Part of a small language model's weights.
Size: 13 layers, width 576, MLP 2304 squared ReLU, vocabulary 8192, 55.9M parameters.
Architecture: RMSNorm before and after each block, rotary positions, embeddings untied during training, normalized queries and keys, local attention windows, paired heads.
Training: a variant of Adam for these matrices, 769M tokens, 5864 steps.
Each number is 128 + 24 x the weight over its row's rms, rounded and kept within 0 to 255. Layers, rows and columns count from 0. The size above them is the row's rms in percent of the matrix's.

# layer 2 MLP up, 2304x576, rms 0.0403, rows 1610-1662, columns 0-63
size [ 97 101  97  98  99 100 102  94  99  97  99 100 103 102 104 106 110 129 104  94 107 100  97 102 110 101  91 111 106  98 107  92 104  97  97  94 104 112 109  96 103 103 103 100  95 109  90 113 103 100 105  99 100]
[[136 123  76 111 119 126 124 154 155 141  91 115 125 143 111 116 131 139 147 152 148 145 112 134 135 105 118 110 138 153 103 141 166 137  58 143 119 129 155 120  96 125 115 165 133 111 125  97 145  74 174 128 139 195  90 107 115  98 117 123 134 162 116 109]
 [151 154 146 149 144 200 148 149 121 138 131 137 125 139  79 142 178 107 132 132 147 157 133 121 147 142 143  93 149  89 109 120 153 137 102 109 166 144 142 101  82 159 167 169 151 134 141 146 134  84 116 107 149  92 123 143 101 113 124 146 182 131 112 143]
 [149 113 125 140 154 125 124 137 101 131 110 109 103 125 142 146 133 102 132 107 134 123 121 126 153 127 137 131 112  93  74 113 141 150 118 107  93 157 141 135 156 121 115 130 120 126 141  93 134  99 125 131 148  92 114 192 140 146 143 102 130  64 161 139]
 [114  83 138 163 143 128  99 145 137 125 130 133 102 132 149 163 125  87 105 117 115 181 161  90 166  98 128 176 120 149  81 134 142 104 105 114 124 107  73  95 115  91 155  95 143 129 158 131 148 140 124 143 110 124 107 136 129 166 107 143 170  88 109 167]
 [158 111 120 175 120 148  93 113 116 157 100 144 108 142 144 112 134 103 102 126 151 121 102 147 118 121 125 100 118 118 188 124 113  72 118 162  83 106 116 101 125 143 112  90 107 150 145  86 108 108 109 133 141  92 123  97 123 121  98 154 141 122 115  80]
 [146 160 160 144 191 112  93 144 152  88 146 110 102 107 117 176 162 141  98 129 139 116 119 119 164 103 111 129 114 119 130 159 128 106  79 127 146 149 126  97 114  84 132 115 145 135 143 147 120 135 145 128 169 119 125 158 114 118 120 104 127 128  89 147]
 [131 126  77 107 137 148  97 110 158 139 150 126 125 151 114 107 105 126 121 110 128 188 141 128 100 135 130  86  91 156 135 129 132 148  95  93 136 142 164  87 156 166 125 134 141 149 146 137 108  86 107  90 136 111 114 126  97 118 129 130 143 110 143 150]
 [124 142 104 148 140 129 159 178  92 159 106 109 152 153 134 132 160 104 141 108 159 145 122 130 145 152 132 141 113 120 121 138 133 164 173  93 115 130 109 129 159 115 125 164 148 156 140 115 113  59 117 110 147 145 116  97  99 111 143 157 127 134 108 158]
 [145 118 105 125 131 160 151 116  88 100 106 161 132 122 104 121  83  83  98 197 104 129 156 148  92 107 152 130 131 137 100  81 126 147 122 125 144 137 150  87 121 119 111  73 115 168 116 124 126  91  75 170 162 146 118 127 129 110 131 131 129 146 119  70]
 [140 125  91 106 132 158 166  96 138 115 132 123 103 176 123 167 116 139 112 132  90 105 146 149 107 118 104 110 131 175 105 108 165 157 119 137 128 131 165 104 165 118 159 105 125 171 151 162 160 119  97 106 137 110 145 105 157 150 128 125 127 178 163 100]
 [ 85 165 116 131 173 153  86 124 158 134 123 140 126 159 127 105  89 112 101 158 130 173 156 130 109 116 106 158 125 127 130 159 163 161 130 118 125 122 130  94 139  71  82 120 148  97 142  92  89 123  94 148 124 109 131 158  73 142 103 166 151 130 109 137]
 [175 120 101 141 103 118  98 133 106 163 125 131 128 108 102 126 181 110 127 185 149 177 120 131 151 135 141 120 173 150 106 107 126 142 107  59 133 165 101 122 143 127  75 110 102 104 128 140 123  98 146 123 151 103 117 178 100 127 170 140 114 113 159 129]
 [119 130 113 128 139 135 147 123 152 149 142 172 117 115 150 127 181 104 139 143 133 130  99 130 148 155 114 134 113 132 144 132 139 144 130 144 127 148 139 125 123 164 104 127 138 157 158 129  81 134 112 108 173 103 154 137 117  99 142 125 126 127 124 129]
 [135 148 125 119 151 140 130  99 155  89 150 124 130 128 115 157 156  92 105 151 172 131 170 113  98  91  81 106 150 161  96 129 130 187 147 133 127 166 115 129 159 151 133 100 114 122 142 140 156 110 112 146 155 125 125 123 127 173 112 140 137 164 122 147]
 [143 121  99 118 119 159 124 126 177 156 160 162 100 148 135 147 175 125 148 168 151 116 155  69 114 129 137 118 165 159 134 132 169  95 110 180 166 111 138 129 102 126  85 162 157 134 129 106 179 141 118 146 110 153 166 132 131 157 127 157 150 126  94 145]
 [183  88 156 143 136 114 138 157 125 113 143 147 124 132 158 136 130  97 136 121 118 139 145 124 100 145 103 111 128  85  63  76 123 139  95 118 143 111 137  83 120 117 116 150 142 100 127 134 144 126 124 144 126 124  96 143 145 118 119 127 176 126 118  97]
 [ 71 128 114 139 123 142 116 166 143 144 108 103 124 181 129 100 158  77 118 140 104 101 144  83 137 145 134 135 144 141 131 164 134 124 112 164 160 132 109 134 127 143  99  95 157 135 119 110 106 126 154 163 142  99 118 122 145 142 136  96 176 138 105 157]
 [175 110 155 131 140 182 124 150 117 113 122 173 134 102 102 138 113 125 136 150 110 142 138 127 138 108 131  98 125 106  94 159 104 118 124 141 103 151 138 110 145 149  57 125 128 105 134 141 121 100 124 103 163 128  67 149 155 126 135  90 175 149 136  92]
 [144 112 141 135 134 143 128 122 129 103 130 144 124 111 133 117 132 140 116 141 139 135 135  96  91 118 138 105 138  75 157 158 103 100 123 105 111 119 140 105 125 110 136 139 107  93 114 148 123 133  96 166 137 117 151 173 156 171 111 101 119 169 122 100]
 [183 133 112  86 120 130 138 126 131 169 104 146 131 150 144 135 118  93 127 141 110 120 162 104 122 111 111 146 163 137 109 134 155  78  90 163 124 122 135 114 126 122 149 112 135 155 114 116 196 123 144 134 126 174 105 127 138 132  88 113 120 133 140 131]
 [113  88  89 117 124 148 136 147 132 103  79 128  92 141  85 130 148  38  89 120 176 126 165 138 143  91 113 147 146 147 128 116 127 156 124 144 146 129 161 115  82 142 112  76 149 121 144 142 117 145 176 120 135 117 115 135 124 126 113 125 135 154 130 134]
 [126 107 104  78 146 153 139 140 137 136  89 144 140 179 116 132 122 115 126 109 137 111 157 129 124 107  95  98 112 122 139 113 117 141  73 125 107 145 165 134 102 103 105 128 114 154 162 171 184  87 133 118  78 146 130 118 116 126 136 147 127 132 152 136]
 [107 142  74 134 167 135 133 140 139 120 113 125  76 120 116 137 119 158 128 157 110 106  71 149 141 116 134  91 107 133 189 153 144 106 162 193 132 119 100 102  99 108 167 119 147 149 154 183 121 118 137  85 105  88 124 156 133 101 145 104 131 130  99 119]
 [137 101  49 160 117 141 120 141 111 141 100 169  85 118 151 147 105 131 177 131 139 162 114 125 101 146 151 143 115 152 105 109 127 138 129 163  91 168 131 113 143 160 133 107 109 146 149 119 167 104  92 128 154  94 134 166  79 131 132 130 149 110 168  71]
 [131 109 111 130 136 169 121 130 126 135 159 140 129 143 112 123 119 147 103 141 115 110 126 126 106 134 115  82 140  94  94 114 113 147 140 153 144 145 120  65 135 145 104  97 143 161 154 131 104 148 152 136 122 113 126 148 104 118  90 123 132 117 107 143]
 [154  92 133 147 149 103  57 141 149 111  83 150 107 136 107 129  82 142 158 134 127 133 166 130 123 133 129  95 150 129  93 107 108 157 130 142 132 117 179 132 120 101 180 100 155 159 178 113 104 143  91  94 186 124 123 144 150 117 143 127 149 121 144 140]
 [124 128 132 105  75 146 136 126 117 118 141 112 102 164 148 125 142 164 127 124 129 107 153 140 100 150 131 161  82 120 157 148 104 108 127  95 137 136 116 109 103 113 142 153 139 121 119 127 129 115 145 146 143 137 126 162 155 147 136 125 123 114 128 111]
 [150  62 163 155 147 133 127 135 163 121  49 133 130 147 128 157 114 136  94 157 123 107 118 155 125  94 110 102  89 134 126  85 140  81  67 148 151 140 102 109  72 143 108 118 113 145 118 134 165 116  89 106 137 129 122 128  93 135 114 111 155 105 123 122]
 [126 122 119 140 116 170 129 130 129 123 123 124  93 116 100 172 140 118 147 134 120 164 159 141 122  89 101 100 117 141 103 133 125 138 136  98 152 127 122 129  63 130 124  78 152 132 139 107 137 139 100 133 115 124 110 123 112  91 148 130 133 118 119 153]
 [136 128 108 113 140 129 147 142 115 161 126 138 114 144 113 172 135  76 140 116 144 177 176  77 129 104 112 104 153 138 101 134  93 121 169 127 121 111 128 127 122 116 128 113 120  96 122 164 157 154 144 153 135 128  90 127 138 138  72 147 116 149 151 152]
 [127 150 130 131 145 140 131 126 172 139 141 132 125 163 111 111 129 172  99 175 158 162  94 129 144 160 147 120 128 106 118 181 120 113  89 121 161 123 121 127 129 130  94 128 147 141 123  92 115 143 140 175 106 113 117  90 119 120 102 134 113 149 128 144]
 [155 145 102 121 158 113 123 141 198 110 135 113 156 107 136 134 154 129  70 129 113 135 156 114 132 117 137 134 135 133 141 113 138 118 148 123 163 124 147 153 115 125  55 148 116 162 118 132 167 119 107 143  89 119 111 101 153  47 113 135 142 109 124 108]
 [168 146  84 134 118 145 112 126  97 150 136 165 137 116 133 141 118 138 129 143 141 107 164 112 101 158 110 125 139 140  75 129 131 169 117 124 117 143 163  72 121 103 166  98 128 140 111 136 114  90 145 106 122 144  63 150 132 174 147 130 147 143 116 107]
 [114  89 120  81 116 180 135 142 124 119 150 150  85 153 152 131  85 109 146 126 115 127 167 124  99 110 117 158 124 140 161 112 144 137 141 149  78 117  83 142 162  81  90 107  90 114 151  99  83 120 125 123 127 107 141 118 112 105 107 161 150 110 148 109]
 [118 142 107  71 139 110 133 158 153 113 137 134 164 116 136  86 124 120 114 136 138  94 136 136 126 141 129 141 143 172 120 102 142 128 146  79 125 128 108  92  84 143 130 106 119 138 148 161 140 114 157  96 116 149 124 164 136 113 159 124 149  76 121 166]
 [128 128 148 118 133 104 138 134 111 149 143 134 138 133 101 131 119 169 128 146 123  83 102 127 123 157  89 111 106 132 109 122 162 115 119 190 109  98 139 110 100 103 160 117 116 139 112 131 132 113  99 113 131 122 104 139  85 102 131 149 127  85 128  93]
 [127 132 117  99 123 153 117 114 134 134 102 141 128 143 147 107 140 100 163 145  74 112 150 117 120 124 130 128 136 102  76 161 150 113 121 143 123 160 117 138 137 125 102 132 139 144  97 115 151 140 158 104 114 166 121 143 170  86  99 114 158  93  85 124]
 [101 173 154 155 174 116 119 135 128 131 100 120 153 175 138 147 146 136 145 118 196 119 168 132 103 142 129 113 103 114 125 129 152 117 121 133 128 131 150  96  91 115  74 123 117 153 149 118 111 159 106 131 126 134 119  89 143 131 139  85 152 138  68 126]
 [162 125 135  78 153 161 117 155 117  86 123 104 152 138 105 150 136 123 133 154  57 146 115 127 127 129 132 113 127 145 112 131 125 133 112  88 119 136 167 133 138 100 103 147 168 111 152  88 165 106 112 149 164 146 129 149 107 149 146 124 152 144 108 153]
 [167 157 118 102 126 175 137 151 110 167 140 115 100 112 106 144 108 141 123 170 145 112 161 140 121 130 126 124 141 105 125 144 125 151 122 119  84 140 190  80 118 110 111 148 138 126  87 125 177 124  79 124 138 129 122 150 140  84 139 144 126 118 135 121]
 [159 112  99 102 173 176  97 117 113 173 100 115 124 157 131 161 107 136 109 150 146 172 163 127 114  84 129 155 115  87 100 126 110 149  95 152  99 197 113  88 128 144 108 114 139 105 135 129 140 113 155 114 126  98 127 172 145 137 142  64 143 103 151 109]
 [112 111 120 124 138 179 117 155  89 128 136 119 133 139 139 138 131 148 132 138 129 121 178 103 146 133 137 138 154 113 134 104 112 140 146 172 160  85 136  92 121 128 132 136 135 163 111 182 126 150 108 130 115 139 117 125 142 132 132  86 108 122 152 131]
 [135  99  89 134 148 104 141 168 109 112 116 148  94 117 111 101 124 158 152 115 145 101 127 127 111 146  98 132 156 186 128 144 142 122 141 158 138 140 169  70 120 144 100 109 136 142 127 133 113 132 146 141 119 153  79 132 146  93 111 128 174 106 136  80]
 [ 95 118  93 108 116  97 121 144 152 110 108 117 157 148 126 162 157 106 123 105 133 134 138  81 165 135  84 163 134 145 116 116 148 128 118 141 125 182 112 100 112 116  98 110 113 119 127 115 135 131 149 136 186 124 111 134 110 142 134 113 141  92 146 141]
 [146 186 107  96 144 120 157 114 154 129 126 141 105 109 150 116 133 171  95 127  94 113  94 126 151 138  85 108 105  73 153 145 171  89 103 141 127 140 155 111 145 131 121 115 158 136  96 125  96 117 136 151 139 103  66 126 110 144 141 116 143 106 128  91]
 [ 77 175 140  84 139 170  89 156 150 116 149 125 138 136 116 137 125  94 159 121 145 159 110 136 106 106 131 137 116 126 158  94 130 148 130 124  97 164 111 134 129  89 146 135  88 116 160 155  76 103  87 121 102 185 121 124 129  90 127 159 145  81 100 124]
 [117 154 139 154 135 160 119 156 137 124  94 158 144 142  96 117 151  87 116 120 113  65 165 140 139 171 115 116 135 157 113 103 145 161  96 114 148 127 141 100 149 118 165 116 153 130 115 146 137 105 132 172 116 157 157 138 159 129 138 184 145 105 102 121]
 [176 140 158 141 114 139 109 166 128 109 120 151 139 147 104 142 142 115 119 142  96 148 136  84 134  69  65 138 181 118 119 120 112 124 115 142  96  96 160  78 159  76 104  80 181 134 109 138 104 136 132 149 162 114 111 117 109 131 103 123 174 129 151 148]
 [164 127 137 138 159 121 110 131 115 163  77 147 149 118 111 114 108 149 127 148 141 139 116  76 111 122 144 138 129 129 157 162 159 148  79 148 152 134 109 152 103  80 147 120 148 109 130 132 157 115 156  88 129 144 133 149 128 126  86 150 121 105 146 129]
 [133 130 118 154 119 154 140 136  86 127 118 115 124 147 123 150 135 144 142 111  97 155 145 161 160 124 118 111 140 117  99 136 121 126  97 127 132 163 164 137 136 146  86 135 168 143 105 104 116 124 156 133  83 134 131 158 128 113 156  85 147 169 103 104]
 [153 139 141 110 143 143 112 107 137  95 119 118 142 148 130 166 179  82 106 141 131 127 131 102 106  69 130 115 208 129 114 160 123  93 105  99 100 118  95  72 125 150 128 120 132 144 146 169 125 112 144 118 111 127 123 120 139 142 100  90 163 135 129 113]
 [125 111 119 123 134 139 119 115 108 134 150 139 107 146 120 172 121  85 116 124 185 138 114 129 165 149 113  59 144 162 130 144 117 117 156 182 126 123  96 118 119  92 138 107 122  97 124 129 108  99 148 105 112 123 107 152 110 132 122 113 144 110 154 131]
 [ 87 150 119 117 133 132 137 138 130 136 168 120 137 138 166 144 144 110 154 122 134 134  95  98 129 115 108 171 101 159 122 136 180 147 106 179 109 120 145  86 117  96 137 125 147 128 136 143 148 118 152  74 121 104 136 143 130 145 127  86 133 141 123 109]]
# layer 2 MLP down (transposed), 2304x576, rms 0.0343, rows 1610-1661, columns 0-63
size [100 101 102 100  97 104 104  98  96  94 100  97  97 103 105 103 115  99 103  98 106 101  97  97 109 100  85 111 107  99 109  90 100  98  96  99 107 111 109  97  97 101 100  96  96 109  94 114 106 101 107  97]
[[160  95 114 129 113 144 115 150 133 133  86 111 128 111 113 110 129 147 151 179 134 122 103 127 149 118 119 139 161 124 152 126  80 106  99 140 121 127 100 156 124 159 155 118 118 109 105 125 113  92 106 153 108 144  84 131 130 124 138 107  96 164 146 149]
 [ 71 105 176 103  93 136 164 124 131 109 106 112 136 117 147 133 142 123 122 110  77 107 109 129 136 139 135 106 130 124 128 103 106 135 150 103 139  94 112 105 119  92 145 105 100 114 127 109 104 155 105 119 127  67 190 135 141 113 131 146 165 118  95  96]
 [170 132  93 161 130 106 180 164 123 133  94 128  83 103 136 134 138 145 168 111 155 160  98  82 142 118 139 132 163  96 130 101  99 131 130 103 132 148 108 144 101 112 121 185 105 107 137 107 132 100 124 117 144  71 108 127 154 181 152 140 140 123 129 156]
 [137 119 150 115 146 148 132 140 132 116 128 104 157 117 152 130 131 108 125 134 149 168 175 113 157 150 108 153  77 152 103 142 113 153  85 113 148 114 109 124 101 154 159 101 142 147 127 135 131 141  79 105 151 139 164 107 116  80  98 125 107 103  93  97]
 [176 144 129 134 175 135 126  99 140 103 138 117 137 108  94 148 107 131 102 104 113  77 132 133 127 145 150 104 123 124 134 140  93 109 113 146 165 151 102 134 136 164 134  95 103 124 110  92 188 153 149 121 153 137 120 108 162  79 163 147 121 160 110 121]
 [139 162 152 157 104 152 136 132 109 136 122 114 129 106  86 120 127 145 126 111 138 133 156 122 121 142 101 149 129 108 103 124  71 165 108 139 128 113 117 148 152 128 111 112 107 107 134 124 107 164 146 156  84 113 110 119 110 113 116 140 167 134 121 107]
 [114  95  82 177 127 173  66 112 111 158 126 122 141 124 100 127 109  94 149  92 120 102 114 125 108 133 121  96 103 112 121 106 138 164  82 123 135 174 104 167 130 152 172 139 142 128 128  99 124 104 134 121 145 129 121 107 143 143 118 166 139 126 123 116]
 [126 119 129 139 138 110 118 171  99 101 110 124 153 103 128 113 106 144 202 134  90 142 150 141 128 129 126 127 125  97  80 141  88 167 149 107 109 139 103  90 125 155 190 122 160 137 138 134 145 120 192 109  86 127 135 143 155 105 158 128 125 146 129 117]
 [ 94 150 103 154  90  96 171 169 130 126 125 149 123 142 112 140 194 144 171 148 205 117 166 134 158 122 143 108 110 139 132 121 105 159 118 136 154 128 127 112 112  86 112 169 107 153 114 124 149 123 130 119 111 104 122 175 110 150 162 139 107 128 123 118]
 [177 159  94 124 102 142 131 121 131 116 104 145 128 156 117 111 154 154  91 125 128 112 180 104 112 113 110  83 133 141 128  82 138 113 131  79 124 114 110  86 151 117 102  82 115 142 148 124 172 133  83 118 166 131 140 152 189 164 126 146 120 153 119 131]
 [111 123 148 140 113 144 163 114 177 164 109 102 148 130 131 114 114 132 126 133 105 190  88  85 102 141 100 123 128 137 112 148 119 102 145 190 139  61 120 131 120 151 149 154 134 110 123 135 107 134 107 123 145 112 133 129 172 134 134 178 103 181  93 143]
 [105 109 141 101 112 133 103 140 167 161 132 137 102 132 130 133 105  86 143 157 142 138  54 101 134 103 117  78 132  93 111 103 103  95 140 119 165 128  97 156 129 137 110 125 127 101 160 137 134 142 135 129  70 118 123 116 145 150 146 129 115 114 104  98]
 [156 126 150 122  95 105 126 111 169 136 113 147  99 120 106 126  97 141 159 133 137 113  51  75 126 151 133 165  97 130 123 130 113 128 114 131 150 119 136 183 149 140 127 126 105 110 159 169  93 120 124 108 155 129 156 102 112 135 114  79 100 117 129 117]
 [163 121 166 131 119 128 134  77 161 127 106  89 106  99 139 118 129 127 145  98 150  96 108 131 122  92 137 101 170 117 139 115 133 146 130 126 139 125 124 119 140 123 112 123 115  98 133 109 152 122 103 128 160 131  92 132 176 164 100 143 161 127 132 113]
 [ 80 148 184 127  87 120  96 125 156 126 133 143 144 108 132 114 127 183 165 158 103  98 108 126 141 146 144 143 143 170 166 139  92 131 151 138  88 110  89 113 134 108  55 139 132 126 147 122 143 129 158 144 105 127 161 131 156 158 120 151 130 146  99 108]
 [100  96 158 128 151 119 162 160 108 121 114 149 121 135 139 130 130 178  97 126 103 104 144 168 129 113  88 145 113 145 111 142 125 128 112 120 162 133 135 153 121 157 133 107  96 100 116  77 163 160 110 115 124 119 112 122 131 152 103 175 113 105 110 149]
 [125 120 117 129 183 120  92 117 120 123 116 141 144 152 142 139 113 110 115 152 112 128 125 127 125 123 132 133 109 114 138 107 118 151 140 117 113 132 115  90 158 148 144 180 126 138 126 128 117  80 148 130 152 148 178 124  83 122 107 145 159 108 127 158]
 [100 162  99 101 125  95 135 141 144 167 135  63 134 149 159 122 142 127 137 105 163 135 115 112 150 139 125 147 110 142 120 148 125 149 130 115 137 154 126 156 128 132 166 149 113 130 103 101 121 122 163 144 113 122 184 103 129 118 128 176 109 110 142 167]
 [123 121 144 138  86  97 144 112 142 148 125 101 140  75 143 130 136 166 132 137 126 119 110 138 117 128 131 127 131  77 144 156 112 126 131  92 133 114 150 142 103 158 118 186  80  93 110 147 153 105 145 132 139 127 122 135 153 123 122 131 145 148  59 130]
 [121  88  78 117  51 135  77 105 102 118  97 143 143  85 134 140 121 131 140 167 129 128 148 122  81 113 141 127 118 143 144 120 143  80 168 129 115 122 152 124 158 102 133 129 139  62 106 119 137 124 107  83 115 134 177 155 152 119 113 146 120  96 131 134]
 [125 107 155  89  86 161 145  88 102 149  81 157 135 140 164 155 137 124  96 108 143 106 128 170 181 114 173 151 129 112  91 158 158  79 128 118 171 116 159 115 155 125 127 131 163 148 131 104 129 127 104 105 134 101 133  78 121 103 126  99 150 141 115 127]
 [138 141  86 107  74  79 145 169 147  94 150 145 163 128 109 125 126 107 127 146 124 114 143 125 120 145 123 160 142 115 119 127 154 142 104 151 103 171 125 138 145 146  91 132  96 143  96 152 141 128 148 172  90 136 130 133  86 139 147 110 143 157 156 102]
 [130 112  86 180  94 158 120 159 135 121 140 160 121 161 110 138 133 154 150 126 103 156 179 122 150 132 158 116 141 154 143 141  83 131 203 146 146 154  88 143 161 118 124  64 106 132 123 136 153 160 137 104  97 121 136 132 126 106 114 116  88 145  96 109]
 [105 170 125 142 109  92 131 143 145 133  92 156 126 128 116 133 138 106 130 133 135 105 137 122 112 153 183 112 110 144 150 100  58 123 103 126 107 172 100 132 100 153 144 139 134 138 129 149 181 159 127 134 160 136 113 105 100 109 117 133  63 111 146 128]
 [108 102 129 158 112 141 170 143  97 129 175 102 137 107 100 136 108 167 140 152 121 111 145 138 146 139 120 107 121 135 114 140 107 164 146 111 111 120 125 113 119 138 137  99 119 171 145 135 155 129 196 164 140  72 168 135 109 118  96 142 103 178 148 133]
 [ 91  80 113 164 121 141 104  97 151 119  54 118  84 115 102 136 124 124 162 107  94 133 122 144 163 118 104  67 136 133 101  97 149 136 170 118 151 152 134 101 111 117 146 116 117 148 154 127 133 138 145  90 116 142 145 119 133 135 149 130 152 142 105 136]
 [122 144 125 152 135 125 134 113  98 137 106 146 132 128 139  79 158 122 136 161 151 154 122 125 109 103 157 154 101 125 123 137 100 136 119 163 123 145 115 146 133 133  87 149 104 144  90 136  95 116 150 125 139 113 117 143 138 158 116 147  85 150 133 154]
 [ 86 112 101 137 122 148 145  99 166 135 133 131  95 164 125 132 119  96 125 126 135 101 123 106 131 132 191 139 116 132 154 157 117 104 134 107 125 107 139 134 116 195  67 107 137 131 127 121 111 131 106  86 106 121 141 120 117 144  87  96 145 101 145 139]
 [122  80 121  92 170 171 138  91 153 166 111 101 136 111 142 141 151 135 136  91 155 143 167 143 157 106 135 125 165 108 135 150 113 120 153 134 127 131 141 119 164 146 148 146 149 155 165 139 106 128 113  85 152 143 132 131 114 107 135  79 135 143 167 117]
 [121 107  93 148 155 113 149 134 166 112 129 138 134 143 124 158 147  70 105  90 125 159 118 112 149 140 118 115 133 105 120 126  99 149 157 141 172 148 147 121 137 115 176 130 128 113 122 129 167 131 122 122 117 128 106 113  90 187 128 169  72 149 161 126]
 [159  82 135 126 164 111 179 116 149 114 154 123  75  85 157 111 141 145 134 115 128 105 129 113 157 151 162 144 131  91  97 148 111 114 124 121 168  93 111 147 130  93 111 126 136 118 164 166 137 104 132 123 107 156 132 129 104 131  75 139 147 153 143 140]
 [151 109 149 115 123 108 122 140 120 168 170 147 115 115 154 108 146 124 160 103 120 139 124  90 140 162 160 137 139 107 109 150  86 166 149 169 116 147  78 119 163 117 110 122 118 136 130 125 153 131 161 139 104 127 148 128 141 157 143 123 103 144 106 148]
 [127 108 104 121 122 120 131 120 134 149 134 108  75 126 100 105 130  95 128 149 137 135 135 127 120 115 152  86 119  89 144 121  77 179  88  90 135 137 117 141 135 114 134  67 130 118 129 111 122 156 131 112 141 144 128 151 105 117 183 138 110 132 109 167]
 [104 156 107 126  84 153 130 103 115 118 147 125 120  85 152 117 134 176 135 126 108 113 126 100 130 105 134 161 128 156 121 101  58 130 169 121  88 176 164 117 146  81 141 111  96  86 128 109  67 106 211 136 141  93 106 125 157 140 136 173 115 149 166  91]
 [126 150 100 123 138 129  90  95  91 134 156  88 146  88 118 107 121 161 129 147  80 110 147 111 117 129 108 116 110 129  97 134 113 148 136 134 108 186  80 122 125 147 128 112 130 152 161  75 106 130 154  68 122  92 143  97 156 134 122 136 129 153 146 126]
 [120 124 121 112  79 151 117 129 155  93 139 102 140 102 131  93 147 101 179 131 125 149 167 127 160 130 147  88 115 112  74 159 105 129 120 118 126 136 107  78  92 102 130  90 123 133 153 120 116 144 115 106 119 119 102 102 129 137 150 170 127 114 104 151]
 [ 70 133 177 151 104 151 114 160 128 125 124 163 134 130 111  86 150 136  95 131 118  87 134 171  83 162 102 141  97 131 120 112 128 139 119  79 147 106 169 124 122 116 122 104 116 184 111 117 118 146 170 103 144 157 180 129 119 134 159 132 144 131 130 145]
 [119 116 125 107 131 155 115 110 128 122 106 143 110 105 134 130 144 129 149 151 142 131 156 159 155 103 139 140 107 125 142 104 118  92 132 135 112 108 124 104 157 160 102 155 111  97 147 116 156 141 119 119 132 127 120 125 171 125 109 129 144 137 125 124]
 [104 100 123  48 106 121 119 131 158 121 151  67 135 142 135 131 123 119 169 177 135 138 133 110 122 102  86  80 137  88 163 133 148 138 120  91 122 118 119 127 176 145 131 135 125 144 107 104 141 129  99 143 109 134 105 139 135 160 127 137 145 166  97 189]
 [125  92 124  91 126  81 105 128 195 107 104 127 131  96 127 116 119  92 103 174 111 103 119 110 143  87 120 112 135 122 118 162 118 135 116 107 114 152 161 114 126 135 136 109 120 145 137 117 163 127 125 123 119 109 148  83  89 103 143 138 113  95 176 146]
 [124 108 177 140 142 141 128 112 116 132 106 136 157  96 149 125 118 115 134 100 121 127 172 140 120 120 118 145 125  87 134 102  73 105 112 147  86 123 157 126 138 158 128 112 104 126 179 155 124 125 102 127 123 137 159 136 126 114 123 139 137 117 140 143]
 [127 122  95 105 105 148  94 104 183 125 155 123 156 134 116 135 169 118 101 136 117 133 117 126 111 108 149 103 115 166  91  87 149 119 129 133 124  84 109 110 112 200 132 128 153  82 121 121 130 162 137 113 148  81 165 164 154 174 111 152 150 118 138 121]
 [127 126 113 136 113 105  77 163  67 119 151 117 141  62  93 158 112 153 129 123 157 155 141 118 140 153  90 190 118 161 148  92 128 162 154 137 122 129 118 145 141 114 155 155  99 103 133 151 135 161 156 133 139 152  77 119 141 127 128 144  91 162 120 138]
 [ 94 110 131  83 140 117  99 146 127 183 140 111 134 167 126 105  91 123 159  88 120 139 152 136 177 161 100 148 146 123 127 109  80 143 133 139 106 133 133 132 156 109 121  99 118 157 133  97 148 170 124 123 177 158 127 110 121 126 131 120 123 119 105 123]
 [138 122 150 137 101 109  96 171  79 179 116 116 125 125 122 137 111 144 151 157 120  95 130 112 169 145 199 139 126 162 123 111  76 148 107 102  99 160 124 183 141  93 109 121 127 111 122 130 109 131 122 144 172 126 126  53 117 136 130 122 177 138 178 121]
 [128  74 132 140 108 139 123 131 158 110 191 102 110 121 166  87 116 106 136 140  92 141 130 129  85  93  95 122 172 142  97 140 123 144 158 127 139 112 113 182 132 118 126 157 116 136 128 140  96 164 109  88  40 160 139 158 121 148 115 182  90 104 110 144]
 [138 116 129 112 145 132  92 149 132 110 104 120 146 116 118 124 116 127 110 129 136 112 115 116 147 158 112 160 157 129 121 110 139 136 139 147  95 150 148 102 122 101 135 159 102 140 133 117 167 172 136  90 106 143 124 135 121 159 129 149 100  71 181 157]
 [108 121 157 116 128 158 113 187 126 100 155 128 125 134 126 162 119 162 115 155 127 135 122 117 114  91 140 146 118  94 165 161 113 187 125 155 118 150 125 146 155 122 112 129 131 129  91  58  81 111 169 118 117 127 101 126 121 101 108  88 148 136 155 159]
 [124 128 164 117 121 105 131 112 135 129 130 124 141 117 160  98  97 109 103 139 115 119 108  99 125 143 149 172  84 112 147 138  85 159 154 178 101 149  79 126 106 135 135 160  69 145 147  83 192 115 163 125 133 131 150 127 165 144  78  97 105 143 144 144]
 [107 116 112 174 162 123 142 147 131  81 146 101 125 123 128 134  94 105 168 153 111 124 158 155 138 134 161  95 111 134 127 106 130 123 103 103 107 146 104 116 133 122 115  88 133  97 120 133 119 109 116 119 121 132 135 131 132 113 136 127 120 123 114 120]
 [ 73 107 137 171 125 141 113 150  91 154 108 186  98  88 146 131 147 113 100 145 148 151  85 100 121 109 120 169 156 125 118 171 143 144 158 131 139 138 138 136 108 114 119 142 106 136 148 142 120 159 180 127 121 178 118  97 134 154 133 158  95 118 134 129]
 [112 111 150 129 125 147 145 141 118 138 110 118 139 115 146 151 151 137 121 127 159 119  78 124 109 119 113 123  74 124  88 147 115 152 124 140 152 166  87 126 125  97 118 135 107  72 174  95  88  86 157 162 103 127 150 119 118 105 139 139 111 128 189 128]]